From a checkpoint of a small transformer trained on Wikipedia: 12 layers.
Each number is 128 + 24 x the weight over its row's rms, rounded and kept within 0 to 255. Layers, rows and columns count from 0. Numbers have three digits each. The size before them is the row's rms in percent of the matrix's.

# layer 5 attention output (transposed), 320x320, rms 0.0547, rows 129-238, columns 256-287
101:106138121098101102118117122152114111143118164108153156125123117148153128151090131129173132157132
097:150133118187133117134153128118131128132111158151166157129075131148143134142107134165161132169158
101:144110141109087122095133152101134111095143129147155156141141115127146131155093125156127120121163
087:131164158097136132113105115163114134120141115132154164115129180124097122182138131112125159181166
095:093106105112144184096133101103144146090130113134107113117138099130108124116119119114170122109129
089:132138100142069149125160102152121147135122146136101132115126111147106114086104119141172112133115
103:139097101145138111103176131125129163133140159106127088116127091140139122144108161152089117130150
094:145065115109111113135154156126155134107113089135142180125128093111111113158116127171152147115147
091:189165116118120145127107070107136134133152115118108117088104123123133154131146088153126138117146
101:133097115141204092125183132094142105092139107108154138152148090120180155157086110187137159117121
091:120130122100133085154099127092129124127116122112099099116119118126127130106157141121091115108118
090:055149132128177107127098167154146100113144135084120165146147095157114093133135164121176088073150
100:125104133132113173095145158137159113095114135150130160078123178136148174113162148119145135133147
095:127109107140122134077138129117128143158116159102126128090158172089097169138133138109112143104151
092:160123138135140107167138113149112159128108199120156146086141117159110120107099139130144124136139
099:113062163143098142168142090060134149110139117089125099114119130146120143106124113106130109183172
094:118109135118160111163116130144149129114122191106151177107110112101152075159124138125134130057118
089:157129118142134145129129107135180151133143128140104141155133096102169107136130155108109164133142
093:115136121172134130112154113121144107126122109116106126138147103132115122124130178126175167121108
094:143101116128099153149159100162136169120140127136123105090109100137163139122108167107120158074118
094:150159140110080136109129094152146181158135093175141141137115120114149125188105141127122124125170
098:140154136146081129128096147129139151116132124143161142094169110137100139106140115116109175112177
088:080122110165121135091095116134160137119112113100116135147091163114147121119125101139102092118133
099:181132117158164150162118158131127113087135129127124097126137115109132119132129134130115164117120
090:136106152151099130133118134136102101131133146110102093139115066137117166117127127115128118110116
098:122117113169103106135159144130104146128151134127105150115136157066135153121107130108126127125124
092:140110090139152149163102115132123097121144114149117113137126112185129114122136130108125125094162
101:158155112122089130117173149098161123159154126092145132126146128163100123144135159129187106122121
103:134133130095102165138124133108154138085105130094118137118108115114177143169076095128131165117147
098:143129145126179116143122111101129101117176100144155116165101116135168137123138153167137120120145
092:126138155074095145142136099147166118171144109116115114155078126111163118146068090139152117129119
097:161112121086117140127169134196122151144110149129117094170096161123123129157107102138150090103141
094:092118128118131117128132144113121132116117141146081130146094114110164121103104154097097181091119
097:103120155124150203138125135157168117093128120129156093143089126111133140118105102125099113154137
100:131098080089176131124154133155098123132136106138132121152151112111142120148127121071157158145141
098:139147117167148156128133128104124125126141098126136114112111102155118091166102157168161116119143
098:155144100161102134172117111149114117091147096124076121118121130131049129144117107154153138138116
103:115137126104126134128109124102130123138106115118151107147117114114090112134104091153088133098111
099:140118137140078147151154100111188134100111117161117114163134153131102157167125135145137124123125
094:125088103100096113155132178128193144143123151156087127099179130084122094105131123172134121179125
098:085103161139172152099114147113097166156137141122127115118172128149116167114140158141138089146125
101:128130135124134104162085101125165131143105146127148163153106080124135155149142143150083143127126
096:140125178171124143095136111124117145139125126132089149169111147150117145120099130149122135145115
098:099141103125113114086138109125135104137114175099135136105115157127149138118116126104103109104118
099:141136101072139086143128109131088130138141129166086133140146182127101088096111119157119115139133
100:118145122131150162106127177157173171146126106134135150158113124160158092132112146155158145160105
095:152147101138144116110134165120140145083107141167125113155125125128114125173142116132129141141087
093:123117140123098135118131124123139133135109119129137112118129110126141132157111119100123122095167
101:105124146114123163117154144113138135168148113107183125179130114127171149123149099134111156147132
091:129163121164127114138162205149109143145112136086138111160100105112130157104149126132117131130113
099:158127134122118127124120107128145121114121111153135123171145098121135135141140156133094144130143
101:091115125136132116143125145074122144139111137106117115100140138165125163183094155147110123159128
105:124123119128139101143115151149143112140115157122107115118134102139092138098075113162099116120114
100:107157073117126152147140089089139132147095141126122082098113097119150083151106103142101114178126
098:149159131135129174072125128108179168141124125119126103119130114167101113135142120153113132127148
094:154141108128080114115108170152159157113103089145124124141115139093145142130084074130142104159119
094:143119117162142114114114150108099129150113115162144095133131139123151152123188142117160094104151
095:137113152159121069081169160179108128159125142120103148134117112085158123110134126141130149120109
095:103122103127130146144147113147110139136123152158148139146149113127150118138172115141116130129127
101:121175075167084116129102164164139117130144108103141112130115124148111183145119164124145065116140
100:104134157118141127134092094141133120132136139122128154133167146138164113136093076155174098136114
098:095116118153137154112108145091132125126156107160071146081158127107143184095078138135147092119154
097:111182108131118152124092117107130112131145081168139135141078151125132112123115092127135140112142
088:214141177130129076141122117087159111117085144107110136100123128104106112128121134070120135077126
097:128138084104119118148134160148098099119134091118125113107098124143124120140118128158121117148163
096:155166097159132113097113165133101090119102110110134124129119089174112122104144100081142146143121
093:103120137102159080149123118111160160175159102101092145140113160115176162154119106116137117106134
094:131058142125157086120126123143108175109173115174113155096079136146118117108149118121163124142140
088:145163128109114163081132115114097104175092149155139129109151090113141114096153076107100130115168
089:187077102124112093125113121120137101113126163158167165152127149135115088171154167118117156145163
099:136152131100166158135144006130092137157095135141113142123138121099115109126116099158161152108151
102:128159122133133114101173062154113100127138121163132135112105124123110141114100143136131148153116
090:090122130130141111117097115093127120118118144147116116115162132115098137125102158149143131147152
099:091121120059120086164153032147119151152158102064118109118131123117130155103131091158077100113088
094:196146129091097185166088133098121128090148141135123124128126121132136154130143147164129187132138
090:083179130139087158186142108127141138165125157128064096115101129116162109135177102095152127125144
097:128125112096117161135125163097132144122138129183088088146166113103091134096084093122094103153073
095:143170140123114156098113165109129152122125107127110119124114132096126134126074159106124124159111
092:120093182151115153138145096165121097142137115175127113132123156134113211138095113131120117151155
096:131138099163128092150135168102154144129154136119084128104130174186108127128167109146092124121107
100:180142159141153115158099140111124103145139143128097140134141163116112141168177176176048132109081
100:119089119099130159159118162136090101099080118095145126141104114144110126098156128150128171143130
102:136104108141123075148169122104127120070118108150160131081107148072115137114163110104117128150139
092:074110118123103130127153139147097083092131076135122137111089128109111163105073108124150144097154
100:104122113128181139127127114116106106115120144087126049160102093180157181140140100161160129113134
095:063120102114124129152114114105159141134102145152119108117129175132116081117140139111181125169093
095:131114105147082137156122169130141197119111190129157132115126127130088127095142081145112134087065
094:105082115111107096142135090129154118131107110157141103122124102101154122110139147092156127122113
092:132140094099130116145118112118101102113137113150102164109108145098159184130142102126118125133147
097:147145155153134112107125144111139123173099133113158092080148147067133119096121153119092092086129
090:131140102143114118135092147126135140060159139138110138111118098107147090121165126170150160159132
096:087151152103138162121134081132135103131087075140140118187152146174162117104107133113149155091097
097:133117203121113094119104184110118131078175142139148106131151132122116127144099150131113113100120
096:114145125138099143145115202114086137097142183116118163148174094150102118131127129134150124155123
095:163162119128136134096158082107116087099131156149081136108112171123126113163090091120056158132146
099:090131095124130152114135124138104134166099117134185187117127153149165157091122156157147090092136
100:142108111118151141112123095127119132118133137172109141097091128115084161126116105110109105155134
101:099126110158150120179124108119097112123107158146148107137101092085124138064098112151156116151108
103:115115167127097149123100090137118126108169110076164135176147148155123111132134089159127146108124
101:125138132088109107132128151136105105112144117086141142139172149132100116114130116084139136160108
104:154127120122143099143150089126103136151135128097111145123099109112139146136142116109125083120138
105:133151113127065124136132174110084137121140107090106114111136153139129115129096160100082079162132
098:154098108083144147124115123084139145135145128120164107111127114114104113094132125103157142116112
100:118137105148160121135126087151104091096148101153136114135150088129112142163169114152124103141117
098:154137130149138121121077165128127126084087096168144140141162130135128146155137130180184131108162
098:133153151112107133080189097122130107101109121138136098109147131153123135070137083084121127147140
098:102119115134133130126136102120117140119140149110100157123152133159148155111123096158117146163159
105:123116113117131076097160156133148197110122141141156098123149167123104157164103130119121108141144
105:152124144159100151132107151124183061136116164138131167168145125111127129147133071122126131146136
098:147132111132137118125153094088079148118111158152171105126123076095145116151119114144117120127129
# layer 5 attention value, 320x320, rms 0.0592, rows 130-238, columns 256-287
105:091169088136123112123113122160181145165094075156170170124156112090109105139112101172120160136146
112:132149148134161145129128117127144111146147110120134098099172111137118113094119106166145150147096
096:101138099082122155157125108174140164151123146141179152131137123157109099143107133127132115138116
104:135113136161150126135111129146121111133097149089114146135099151119152171093134101137123107082080
091:149075089117165097122096116101091112147173142090131112152154079132153139133100125146161088125135
116:136116112125195136135126105166118113125122149067117137124127115156109150087147148154107110073166
105:148112180177120100133141135122135117098097132077104094116131152123124145107152117078116107118121
105:094128073112147116085113143144099140133153113133130141145125120135134130134117140117134138141161
111:146143088144109139146124133115108124138118131112153131187103125149109144122126119101146191143099
090:139142131132115140177097097150110155120114153136149122179134111171135111144153124122138114209165
100:140115131157103115105178110112152141134080136122121098129147132118164129118140102142099184105112
119:076163127117144143118086121152177140174080099165152131139094118056135081112111141144103122141111
106:133133108143129126162158144140110121149150111146118153101122114119144141104081120141136131139123
098:137114080142177134095134143156149099129109115131139142200129124121125137129134153133132124082180
112:156136080174160133077134140091148134095128112123132101138085116119138124143156166133115157115158
111:148113151200095110119115110113145111093109103110093087129133160108117131149142121104120145141167
097:118126156143112123100104138118114144108144125131139088121084126130117140129142119138107128173090
102:093092085109071134123150107145128131149119135134126147132104137131129132095099149123128128148103
096:151142163102116101102146145141118098097108124097070107117114115117108164122157125125142122092107
099:143135148153166108140123159129170158134097130126105095103131114119120092115147124153130137084113
097:121097138133125148184122099142171062135164090108121118134086095116151088139096126141168088076122
100:140136151135100123153149132090126157123097180092100104113140132126130125155144101124132159141120
112:117115090188110092080150128110149143115083082091125126136156165129131135146141146118137145120127
089:128095115140180135095139143127160122148163125164114124116118137144191124109118127149108136091140
116:102135131173120130134135100152153149128146109148099111123118130151145161157101132170157139139112
097:121131112137112094150139142173134111125089091125110121123146118099114175141107131107135133122160
119:135097085100128154135136148104139108147150120147145161080145120155125103099108094141136122127102
125:146121144118140133128125132128118133109095128138150130094123158105115089103075106135126093082103
102:139114119115115135093161112137085087169147143115096150123091124105111133150159139165120150151123
097:141137136076111133137116100129142133138100126123169129146138111120130139093113136113144119104135
100:143109130154143110128169127085141129110106121151091123145083104139088117140121139142127129101155
106:146144092171139123082140122152160132085116133131101130106126134112049114131114168107120105126099
099:141161082095109149076164136096076166135118118102113146135126082160131147116095131162125121131130
115:103162162086120112098106128105110175102148131129110109110075159087106094137143141146154089134140
105:111103110107130149093123109133115146129129107099159134163068142148105119136142149147134142160117
098:087110125127119126174186129148086121152170108125164142170099132117117148109121081104107129165147
106:109116115085172122113148129147118181122120119132101129134144135155144149090154156094145128169123
104:092137168143147113095137128092069151173148125120164108107127094090136117097130139139144112165157
099:117153100156161113098123157111117150144098131082184098146171118146154135129180138103117164168143
098:163103113144135161143144143156148127133151154168154124108148089128099143135105132131136158144110
111:146120118118121118135118134120153120092144106143157134088126121146164131132126086110162080116150
100:121089127114100115155162127164113138127119132165112160132115104123156148158145142096173116143134
101:131109117089117121108129132124165159134131103125107101116139135130134113116143124122108147128142
100:135114130154165127118110108138131125189129126128146138133130136122114153090133111147138128131138
109:138115191088152149120161115118110104128097165115111126117097106133120181140108154099174116126177
098:139098192138134108127145146154092142130133116110178145135081138134114142100123105129121155121087
101:136148149133150111128185113156094146122182134133130139163118110146155136104090140161139148171128
107:166134141145128131142091125095139110157130121161101133170117140163152138102143118136123119179086
096:140144145147141117143101098127088137128168119125110163131165120122147122174148122128096144123130
100:114133129142159164103099101140170127153088145110078117118092141111130160076125091120102115111118
110:156144097146121156111158159131117125150138133135160107123197119109092111161143118154118130126129
114:157147110140127136142138155135076131129149095146139104141133170090130138096158119124095116124128
104:127105123132153148125128148123075122139137133113122140134162171150137100137119138127114135127133
102:123126108105132183093142131165074134122114146154149144128126166174118114115153136122136145105142
099:102142134111156109115141118123109118158149158123117168140124164121153160122185108145125110149149
102:113137183107166115137113125130129106112120103131162130144132076145117103159139123144145143117079
097:116086112100117103140137114129175142167090165115105097113166127130116139195146101117121130124111
097:133129146130133119135143113146134135138125127134088110087165177095161158135112119158141150111116
107:128113094186155150135140118110068114135129098115103137175148131076073050164099137094142107086136
106:101147088167160130150125139092124099146122127147109105113130151135126155124093123133116161119124
101:132139134112108093136131101111130128181112133166162109170138148112163106151128141130150127172131
096:162118146121124130125105117117166143105111108163104170113106101163127133112110128132134123102149
099:124091085118165090155132081116122095127131155113132131138115148141110144108122136068122120126150
124:137104164100117128146149176125097145125105108101151140172083160103132157114187094159139148121181
105:121147065160150122127107158127134150086161146135110113111116135104114139117195100136148133098102
123:107144108143132103156112136151151128116141151107105140130153162100067091166107118117137100109076
107:138133154162099110079151148096104143108135152144119113138121122146122090114112118134141116106162
109:141190061103155121128083130085079120155155109093131144115136104119174139112105145130124136138125
106:151131116108095102101153140093122131147166107135156118164104123119166163098129115149118098144143
128:133145143129132119112130112118130137083134121151135082088120110164137146144100119115111120091142
121:128087163143106153111168109125067140115111119139129099085105087131142150151105111152097128125135
105:131171112140089139129143170119106104118078121121093133148122175154120127152149134136111074107126
126:097101152134126155150097088142151130133173119117127123166138142094128144130107130074172177138138
110:137131084091097160166128119119105116158166146113081156141131086195179141148091138126131164143183
111:145160050129145162102129127146125061121073106100151122116116122095110135161138137104146096119092
126:100106129134128122119138162103124128150169109147132112132133117154123141137085140126106136101090
114:098107121163120102099108176123159200135153147142112129113117095104089158134109135132134112150152
111:144110154172104120137115142113063120109130100133130094164085107146081128127132132132127117113128
112:126073151141156126139160122135164141161141121106117141138152165114164104148160156135152097135131
128:135096135153160168185123097126171134120124108125155115120100103072074113171105123157129119158147
117:103123132114097139113115122129121141117131126136113124069108102091088144130140120128111099139131
118:114106109123114111100137085130154091103124117107109117113172137175134152126152103097160138132150
108:116112125072104159109138124119142120109128149134111126096137140103136136136130108152140161107172
120:115123121091089130084154137143112095124068141122144150152086122133167133100133127110159177115138
110:128175122133129162072108141106156117123066101099185118120172132153114117141142168117127108154155
113:133158151160112114119104137159150139167179135139122112132127108125128160123129129100159100184098
110:122170146110128097148094105112129102123126115125139142080147118142102124172077121092135125159111
102:130085126129135135132151115117111103128088093121115137185130156118157159122152160133127146104114
110:143146120171167136170112103147116137096128134135140130107161105134099112150104075115120136154163
113:118136083167098087149102080129117134176181117183135111128114132118152144145122077118143153141122
110:130147152114142119100143080135133124102157105131151080119131147110107147091115127103102103148103
118:152117150110145100141117118123124168156131161131146134153163159144120124090132162131094111135133
116:122134125151123121122125167100121126089081134131054174116123125110130140159111171142145114129072
109:074135127143107141133126135111132107097091135140161107149128095177145134126097153134134143122079
088:083128153108136120154117065174169119125124104126104098124086152089115165142143101080143143099105
093:093139170096156098130142153142132102113162135191142086138130163136117152128135152125129111153132
091:144137190113112122094155149143107147098155070119126133126136120133117152131102116116152140120129
095:129151071177118104100139116150105115127149175167146103111123102110134160124148138071094140137109
094:125120140144082149120104111121106140128149124136102097106105144154138112154123125127155089101146
088:110120132179113116133172119168128162093105154133078083138130122164159099152104136115120146157166
096:139127103133128106152103116150141131157112116139115116117111150113122150178127107129154107102116
085:149166135152136125131126129161129134120146103136146121102120139082182139170156108164096116093161
089:135135148127132103153127161121157137152071145116111075156137144136134090102175125121112128134157
087:125143164107084136110159088131151158136119137139128110124155135173126119130122117116130116123110
087:153140122115107170139084166149080140127116127102136167123058148115128127177079142105114109147150
091:135142137127101127111157112160121149153110137123134163119111090105093134131093169128184062080162
096:128137158108113154171108143104079087162178142113087144134136141117139123099169145126130144113112
098:112140117141148127088151110122111170140150101138097124108174108150132111121116158074142107160112
083:103194162144076135102121188126149110130103110155155172156123133126140169116125144151129114134095
# layer 5 attention query, 320x320, rms 0.0689, rows 160-255, columns 256-287
101:145137092131097128167115139133132122121152162084085103164094150140134171127089137101129114152115
094:120165131119147120067116112158123141151117132133111146115089116140144145151126156162130155121131
053:180165150150111077124160124130167167150113093126128094112108134152180106088115124155131108113122
108:113142120136124108104160148098138148111080079174164129102213160135128113085144086146139103111141
085:103111088125138121109156144149136152120114113174171137143140149139128109108129133171127118112128
086:093086093116148089113146168111130150120114089175160139132149116109140122085123147146142135111166
095:137162173113115142120124113181144127155143183106130142136063138138121131137117127117144115145092
099:140147112148108133156165136127155088152104148122119126091152129122110127153114143120108121111068
103:123170098111146160113107167079142117139155139154131157113137157180090167137123144150136138130139
106:142107114119092111115130137126125088099115096105115149106162096124148139153079130137127144162091
105:122093124120102127121143099110139139122122130124116101057126162163100159113139122114124127090116
107:129110117128138150105119132162107120129181137131110124188159153143125138181134124128126125118111
102:135156130139148122174097112110132117172138115167117118159104148109138106120137099167133123124147
112:133124148134071156100132109146133099108150096163137122101105140125149148126125119130141123123088
106:136108136161130167107118152173115115138119077151206121170162122143115160124128108124107118109181
104:107132168096115150167164083108151158061154101123158079141150094124119112133127120152164139077155
096:154121143152142107137132100133059070068113153124142140126138117085150157134116130113124129155147
104:149116150164119124178123130126094173142156153135097126160130118110151127093106150126128147126100
102:123128111143079077155162111143115119130060124131133081119125131188117119127117140144083130135105
100:141166135145108130132136159135136112126131142090146089168130108142150137151120137130169162118129
103:159111102095143082144149105141143121139114141139137147102150148125106156090147142131156134111102
101:132120117120114098136128141142122126133117157110147117160116147108093112133114131153100193124162
111:129136178105126117171071106111158111157115126166143135156128121101137149141137137095147138127125
099:106175162082136122106160148139115136147137133179126136117141119121143156120098130123154112112131
109:157075148146125142113153122139118130100075112101125109120127140090129113141121159173122117096129
104:124128088116107151128079137125112130140121111131150162125127106138128139115096109109112129108145
108:134100110145116108119147153164105118176123087092109109134125159119129086130125119139163179118105
104:128141148147131100126110128122142082135099123134140106115123144107111118103193128111099142115131
104:094159128146122115069129097126112135099146133108129128113089121091101102118068129157117124118101
102:135117129132127104131152123127143154115152159145141116142095078117111153149119129138135144142100
100:116092146117120118145134158149136139086117126080176105134075167138128169160106113082142138132142
104:148054158130107123149132106135113158106142098148192141129080104114131168130124145133142112180162
088:119137146155075130125150118113100131151097159091104103117114144060135132106109139130133117166146
107:155082149143145128114124112157116117118135171085117121157127141107097159120137112148120124146134
100:126181100102160119126124131127115162127143099148128162116091120214118156133158119143098151152114
162:119138108148153122086142173127096171089120149143114153135121115176152185137101075140119127112118
083:142120160120130128143144115162125131124110150118149095120112129072122100136138187134095128167130
098:139123168097150168143169121176115153127102166103151117135065132091124148106143137152100134145166
092:095125111150171115115140121141096146142144148149132132129132137127124169115116096138100120118149
089:119130115137123107115121167121135130101120140103112139116128135122163143124096114125130126105092
084:113098104162145088118116118096139134112134110157131181186121155107117146133124116139116080116201
088:124137154120097077183150153121118095118144100132140082119114151142140135154107117129094134113178
087:097099159129111124132129119159154149172121121117138126122138127092156147075144151103131122088112
083:114123111123088162166167094115119141181165152122128125094092117132156158138131100113092135187111
092:166157104086134160153123084122130143113177145148139124161118153136166130136124142148110112106110
081:116157139079172108133095113134131122165079111134135143171167142134110134150107112118125103137137
080:132144118129153126137085149117104149081099127121125183143093130174101091131125108172108149151155
094:160155107078142172113156105129093125126129149130122175129120107158115147163121122120127124128090
082:148160097151143117153122107116135077165121117132146138122131138176127105134141178122100119123144
090:065154109127153163144168104132115114108149128126140114141103148157131138119129130125101132072095
085:115155102126121111118156162141126109133117091123105135134122133129124125120135149144145120116125
086:151137100135125124101131123136130125161088115142141112141149132147116120142158093180153121174130
086:113102126141109135134118112110135126122125100093120118124159132131096121126140132138153125073127
079:106122144133127099122123100185121145145138141109124175127172113121131169116108133112151137078115
085:131128131115096161104141174094110128115124150135107117094111160128141146193094116138153140123158
084:114146158126145137108166162169098104173133127131102161102117106138154153162121127168115140148125
093:125149158097196122119113111159151151084132143137157118118124162111126167099124157146131076118122
085:112105157105146111132100101147119137133134132135116156146122164133110109075115141136151152100115
088:095150101156148106137105161141125136128119147127125121111166121135134182150137116162108075129156
084:160114140134133127062132150136102179106136163134119112115140131118158137146116115151059117125066
078:120121139145141105157117133114136140123135126136138114123147121096169167140142165158111123128122
084:144128108091137094144140170160135172133109103127120133151177141176140131142153132184129140083074
088:117134103104127173095162119128100101147105134133138100157141149143130137113115175156152083136121
079:135108100088147101123191103128109133147158131163124106125116136103125132133128062155110146179111
084:124152103085132096154124118150084135118081161125121157108113109154167128111112129131167120103127
075:134138113149152153177110112113108158124144151111168103142145114097152126112103138167099115142091
078:136172164124118163118119120132139114139129119105114102115140118109137070099138172123127169139112
107:159111110140140107117135164134102157073097148134178167153094103137116141132119091121144137121156
114:162118185108104081140133109133088174126132158126128138149124143110110102114105130122126143079150
063:158128142142108156107079172112114126098135128088111119158156138138096125149093087121118127094153
096:066165147135171127128151094149121081160148156162124172108134143146107156144131137116124089144120
113:132150190142100091147088081109099155120153124089105123146134160134142095157101115152137116088137
095:135130148152136129179120125161135160112124169081143107162127097120148130129141137119117122110125
099:149113117155160122133114121147105140172139132124123117099129177105114097063117148153114118149153
094:136141166146145135102138124089115124106128140147124142109196123113161136112166141153073132129123
096:097106093101131168158121115109124158160086119113115118146132139141125127086131142085180120139144
101:097117167152128151098130137126132156140102129137126145111155093141143120108162140141105108125156
094:079113121122106156123185126133087160112133110124114149106139133117110096087113147073120165136142
095:127100089122097174148119136168135110144110142123144105173109113148089125114115115095133156126126
090:139096124129146158138154120172109140113118160165142056123111120109124139115103140173102114109143
098:126126132117124116082130150122099109118185132144072125117109164117142129124080107120118161140156
103:108172149156145164138089104104128120138150163138121168160134097176093132149110115127128109106104
104:120111160095159106102131101114134120140142131133158085132122131108149111121080129158128137138096
105:094129148146145125126099177099083121141116151140144129093151109151096073070121127114138109144076
103:156119131115149167126135094125169178147116082093126054122163108116132101121142151074148124098120
100:159108177132177152140104081139082058136143103132135094114102137101115094106132102119138138085119
099:123136126159133140121132150138112087148103141120103107127178124132105149117132125105113120153162
101:141109136082160130112132125144103133124106118144122126126117133167160130124155169138122162132163
099:072156163146147152121120097073148116113145148149143138104099117137104130119125087106131172114105
093:136102125103107164091121127109174160106113130125126134155105106199099130136101115143145143151104
101:185135118133155139119121120119142126144148120158149119098104117132096148124122110119107110065156
103:168143138138125108100132146162122109115142116143171127111118142118145153168090139129131145106132
096:141114116110104131134132185123127104122150127133137152175157114159147148151109128154124110153158
099:116098096118126130156166116150075146090091091113128134117089103162130160072149101141151141096160
104:123105147116159101124113107131148144148140132165081088144120138125095125135151140128138104127173
110:125117138104141107163136131159137108131135083074131166140109137130163152142091128129123140101129
# layer 5 attention key, 320x320, rms 0.0697, rows 160-255, columns 256-287
087:166110119135160107106136116153082153114122114133133131152140121122146092117143137132128150177124
088:118113080144112111113163112159139104123127090147111129132165099100138138129169163079093118094075
064:128083173134186121175126129072157119154144145080124098093127100131120125124123156128144149185121
100:128156147115116136150130127098152121112173130131140168149116095112123160096133119119142107148144
100:146125141124170128152187112074132150145125126124132131113090105119114129135142145146134130141134
073:152103119133146126168190108127109119110145139141143134086144158118109137126176161161152136089140
077:186128162120143124142131115106097124140175155169122143100128118111105158112141119168128143135140
126:084119121129125162112141116082121140107126114127120142153094070150145108086143127089100109112153
107:136110118092120155117136111158133134116125148131159095135110121154141142125155111124113096126098
113:158159136119119108108133120132120147164125109138142158076164166122175121147188130123149145129140
116:117162108133136165094141082120109132065107100133136125115109082133085112123120138127142059100150
111:119183135110142113150143133138105162109180145133170094107115137115112151123172113148115092153109
114:087105102144127062147117105186105141157085108128165147095152141105104101099106122142154149157151
119:118120146155164138116133105100134070114085115103181133106151121148120145108112135119152129172137
111:145126159152086161154106132160106130148122113187134093143156145123114132159150162131145129156158
111:111129124114135155126111131132120125164168087103133138111112138128135154059099125141148106126094
101:112152122126099117157146097131135122133129159125170150101121150096186138134152139144150142135105
116:134109090164102109133150116142092172152150167153078130105149189121098122114122183078109151112141
111:134118149129115125097131102121120113139159108133129153127173152110119164117166146106143128172147
112:117167123140122112116147138173139129106121073131149145149147124143155131142126138123156139118138
112:137117137100137144126106115139161130120132123167172127133145170177128125122152133162132121172115
110:117154087142128135151131151139081120117079140148104113101157120110155102093137120106157123149113
117:134104177133065133151122163117102139081122074125132127153113102103113120149136157175112159147109
106:149119119085131123110071105081126124136168121089093119145126122144138149091125125142100135170114
110:122116087117150124119071161137127062107192120120151105090146189126144158117170147099120178074136
113:109135148125131180107118097173152110146141107114123143121129114131157108103181074129127129150172
116:138119118147125118137117175089138128129090115136106164117135122076107131152151116125165132139139
107:125130121129111135111125041125121169137138111150089151135108189103098118156128134121147122080123
109:083154114150130145118113126133134078123148112132132117138119139095084151106114120098125100162167
110:098141117105107133088126098108115118142134136166128136146133157105111148124155104101139136110150
108:123103121115134124096161155155176110142112129094124096117143131143080147175138167114126113136120
110:100103116138139122085129125117112131104108148107145136108112139157138134117134152137154089122106
062:143090101105133142154134125141111133136133117082086159096134111162107123134102112158130144108141
063:098144111145137140114141145085092100098153149134150123158086136195144122146065131124126151154114
098:106116110148128134139121101120102125132175140141097123138120129104152113081117159153098120134092
088:079130135194122152105140175130087166127142156115133142138128109112129130094118108073117110129180
095:084125119136131147131129102108105155165129116128089154123110070118158156089138137130090097142149
071:147122081177110133120167128122103107100117145113112154144112141133153147128106131112128091123122
094:168122138066129133146108085115163104128128103142126088115137166125113121149135145203150148126049
108:178121133096111114140142089153144087111128121168148119137130176126099122142115104163128137131128
082:145140096137132143134122114142123095118117125160150089128131122134123077187163118104087158107127
090:118113129166142162109106125111136102148158121142119125159110126102115111082143142134200120134089
084:163145094137171129117122168156119136106141153136131148090089155144119136129175113174136101134190
083:134144157099160145138176134147120130130078129129117163174126116121126079121131135170166147108117
082:123110127113092148114165123096122091095076111123106101114125139129142103139111098083103133131168
084:103118146165083119108150151145101126093152109106105114109072134092152137110153127148125148150181
084:135132169125075094147111132161192099206149153138108169141097125117163116163134185128136121147136
085:175171138132125135168127092114142102129077132144117125123105145112118150077117141131116165119130
080:120117124131065117126086124154124142105107126147074141112150159095099153083136093117128104135130
084:134118099081127108129123091132131112141143131120121120128133124115155141121158109150135143124161
082:125077142082113123122143146145135134089108118130094101145144090155134148127113129167126151122122
084:144135125130150143128106117142146144108121107149137138089154146147142123135131104123164124089130
086:154118098069141128151153131161132099146166134113129169121118105117143101118113133125119137126171
082:131138138153079111137115178150114114171118108115113120096091138133131176133144112146131114141180
084:122102116184180102121125084155132097123127147125158132137135063113106138137156101116158133120103
080:147141131112099144169118100139143139123164118135108157156099160126103160148124139105142146130154
084:140116122128119143191101109111115082123120139135092116094070185131125119149125121122138161110121
082:156134106137114168134133118105164143135049126094109110103121122129153130160110114132117097127135
081:123130171095143178129097115122146130114157102142178092122076127176112109136100153135131140164123
082:123094130103102120161105142133147113121137100109148123095123103147108119116152128100161131124150
076:140142136083138114149099141116147149108134094097095145107137121126134160143138132136115149111148
082:082181151102090117101152120080125125154139161111147084079123135114101098129140106152134143078167
087:096111065097133141149123121148125129129141105119110127113128128132138107127134148160113126143132
083:146123112130108144162153116103132088091107140140100161124151112128150116137118124099174126094116
080:092088106130162143126130121139153104135159126112107132122130135122141170107096106117137131155094
089:123104131127106146089138190096124124127167118137155163117083162173100145153094144155134149142144
073:121108116127160132121145167137148107097142141113121102135090110123107169133087133165159093141131
106:140138139133117102122130146137112150118147164124142107178152117137117138183085134125128050152155
104:132138129108147091104177083146098147116126173110119160131118176100150134165125120155157117104123
087:135115128119079150172113189121158105137096079157146107152138122122146109124128114112129137106104
123:121140120111130116127091091125090143135107153126115132147136108132168098092091145106118120142112
080:090137120114139127094152108138097134134118140080069152123151147146142106091115149110129107107107
105:133120068112125148140116152118110136167101174112146148099143159171155107166117164163127126126121
103:148094141133136116074104124164135101124144173137168115090171117164119105100081116146105108138129
103:122114107084134165127149111128100090124127128175114124136109074131168082122125105112128135123145
105:168104119132180154131121127146100150106054155163130139097114120144164097129166075109164161106080
108:128139149161174132087112095099135118182118165135072130136105134107147103146136117112155130144074
099:120122113116152129107114153166156173115087134117151130124128104144133091103077123140098115173144
100:141085119103137111115118175166145178131097138134154142149118135115136152100160140118119158107109
098:127117135122124147123125093181165113116183109111107138143135117097155158157116163098145093123159
104:130071158130141088103145120131134138142132085112140163099113135111086153127132135108112153112099
107:126167121132146093120114143116090168152128132112151138109090084117115093120095093104113128129145
107:151115133129107141128148048111128094128123102165136178136153139103168132140110114132112142140125
113:102093143111105135076101128111115167148132172135154121148117125126066115139095121103122108115159
111:142093107146155132121160090134107135089132132118135103121104157137093104157094147132139106110118
101:142117153112098155131131055149141130110119147146130134120183113080092098120144115109140147121076
106:124130124162106131103103133151108121130151181126100126160133149162099126110099094124109156134145
113:100091148089074097103115074118085163143117146115100136142097168097159137111172136119165123137107
106:131165100119145124103140158117149158148122121126098141105118121164137145144155132138126102105149
096:112131123126127118154151127149159195092099146138106122164144131128117087159176104130120100122126
105:150117129117133155130116127084111130084091119117126083152120143142102117098102124083105135165142
107:146127078107106131100123151175134079103115169166085140109155120129138140178086123135125112104153
102:116138070118127163094152137118143070143132150159118077141094130124111103157125093092095128165114
104:158082104110135138123150118109151065146109152162126099108105092157120127087102128121135159085093
112:123108147147160139157129141131145154085128130124153106112122102155077139108157086135136113116120
113:140125161074135106097160133127115142106123127125118123114114169111132117159154128116108126099132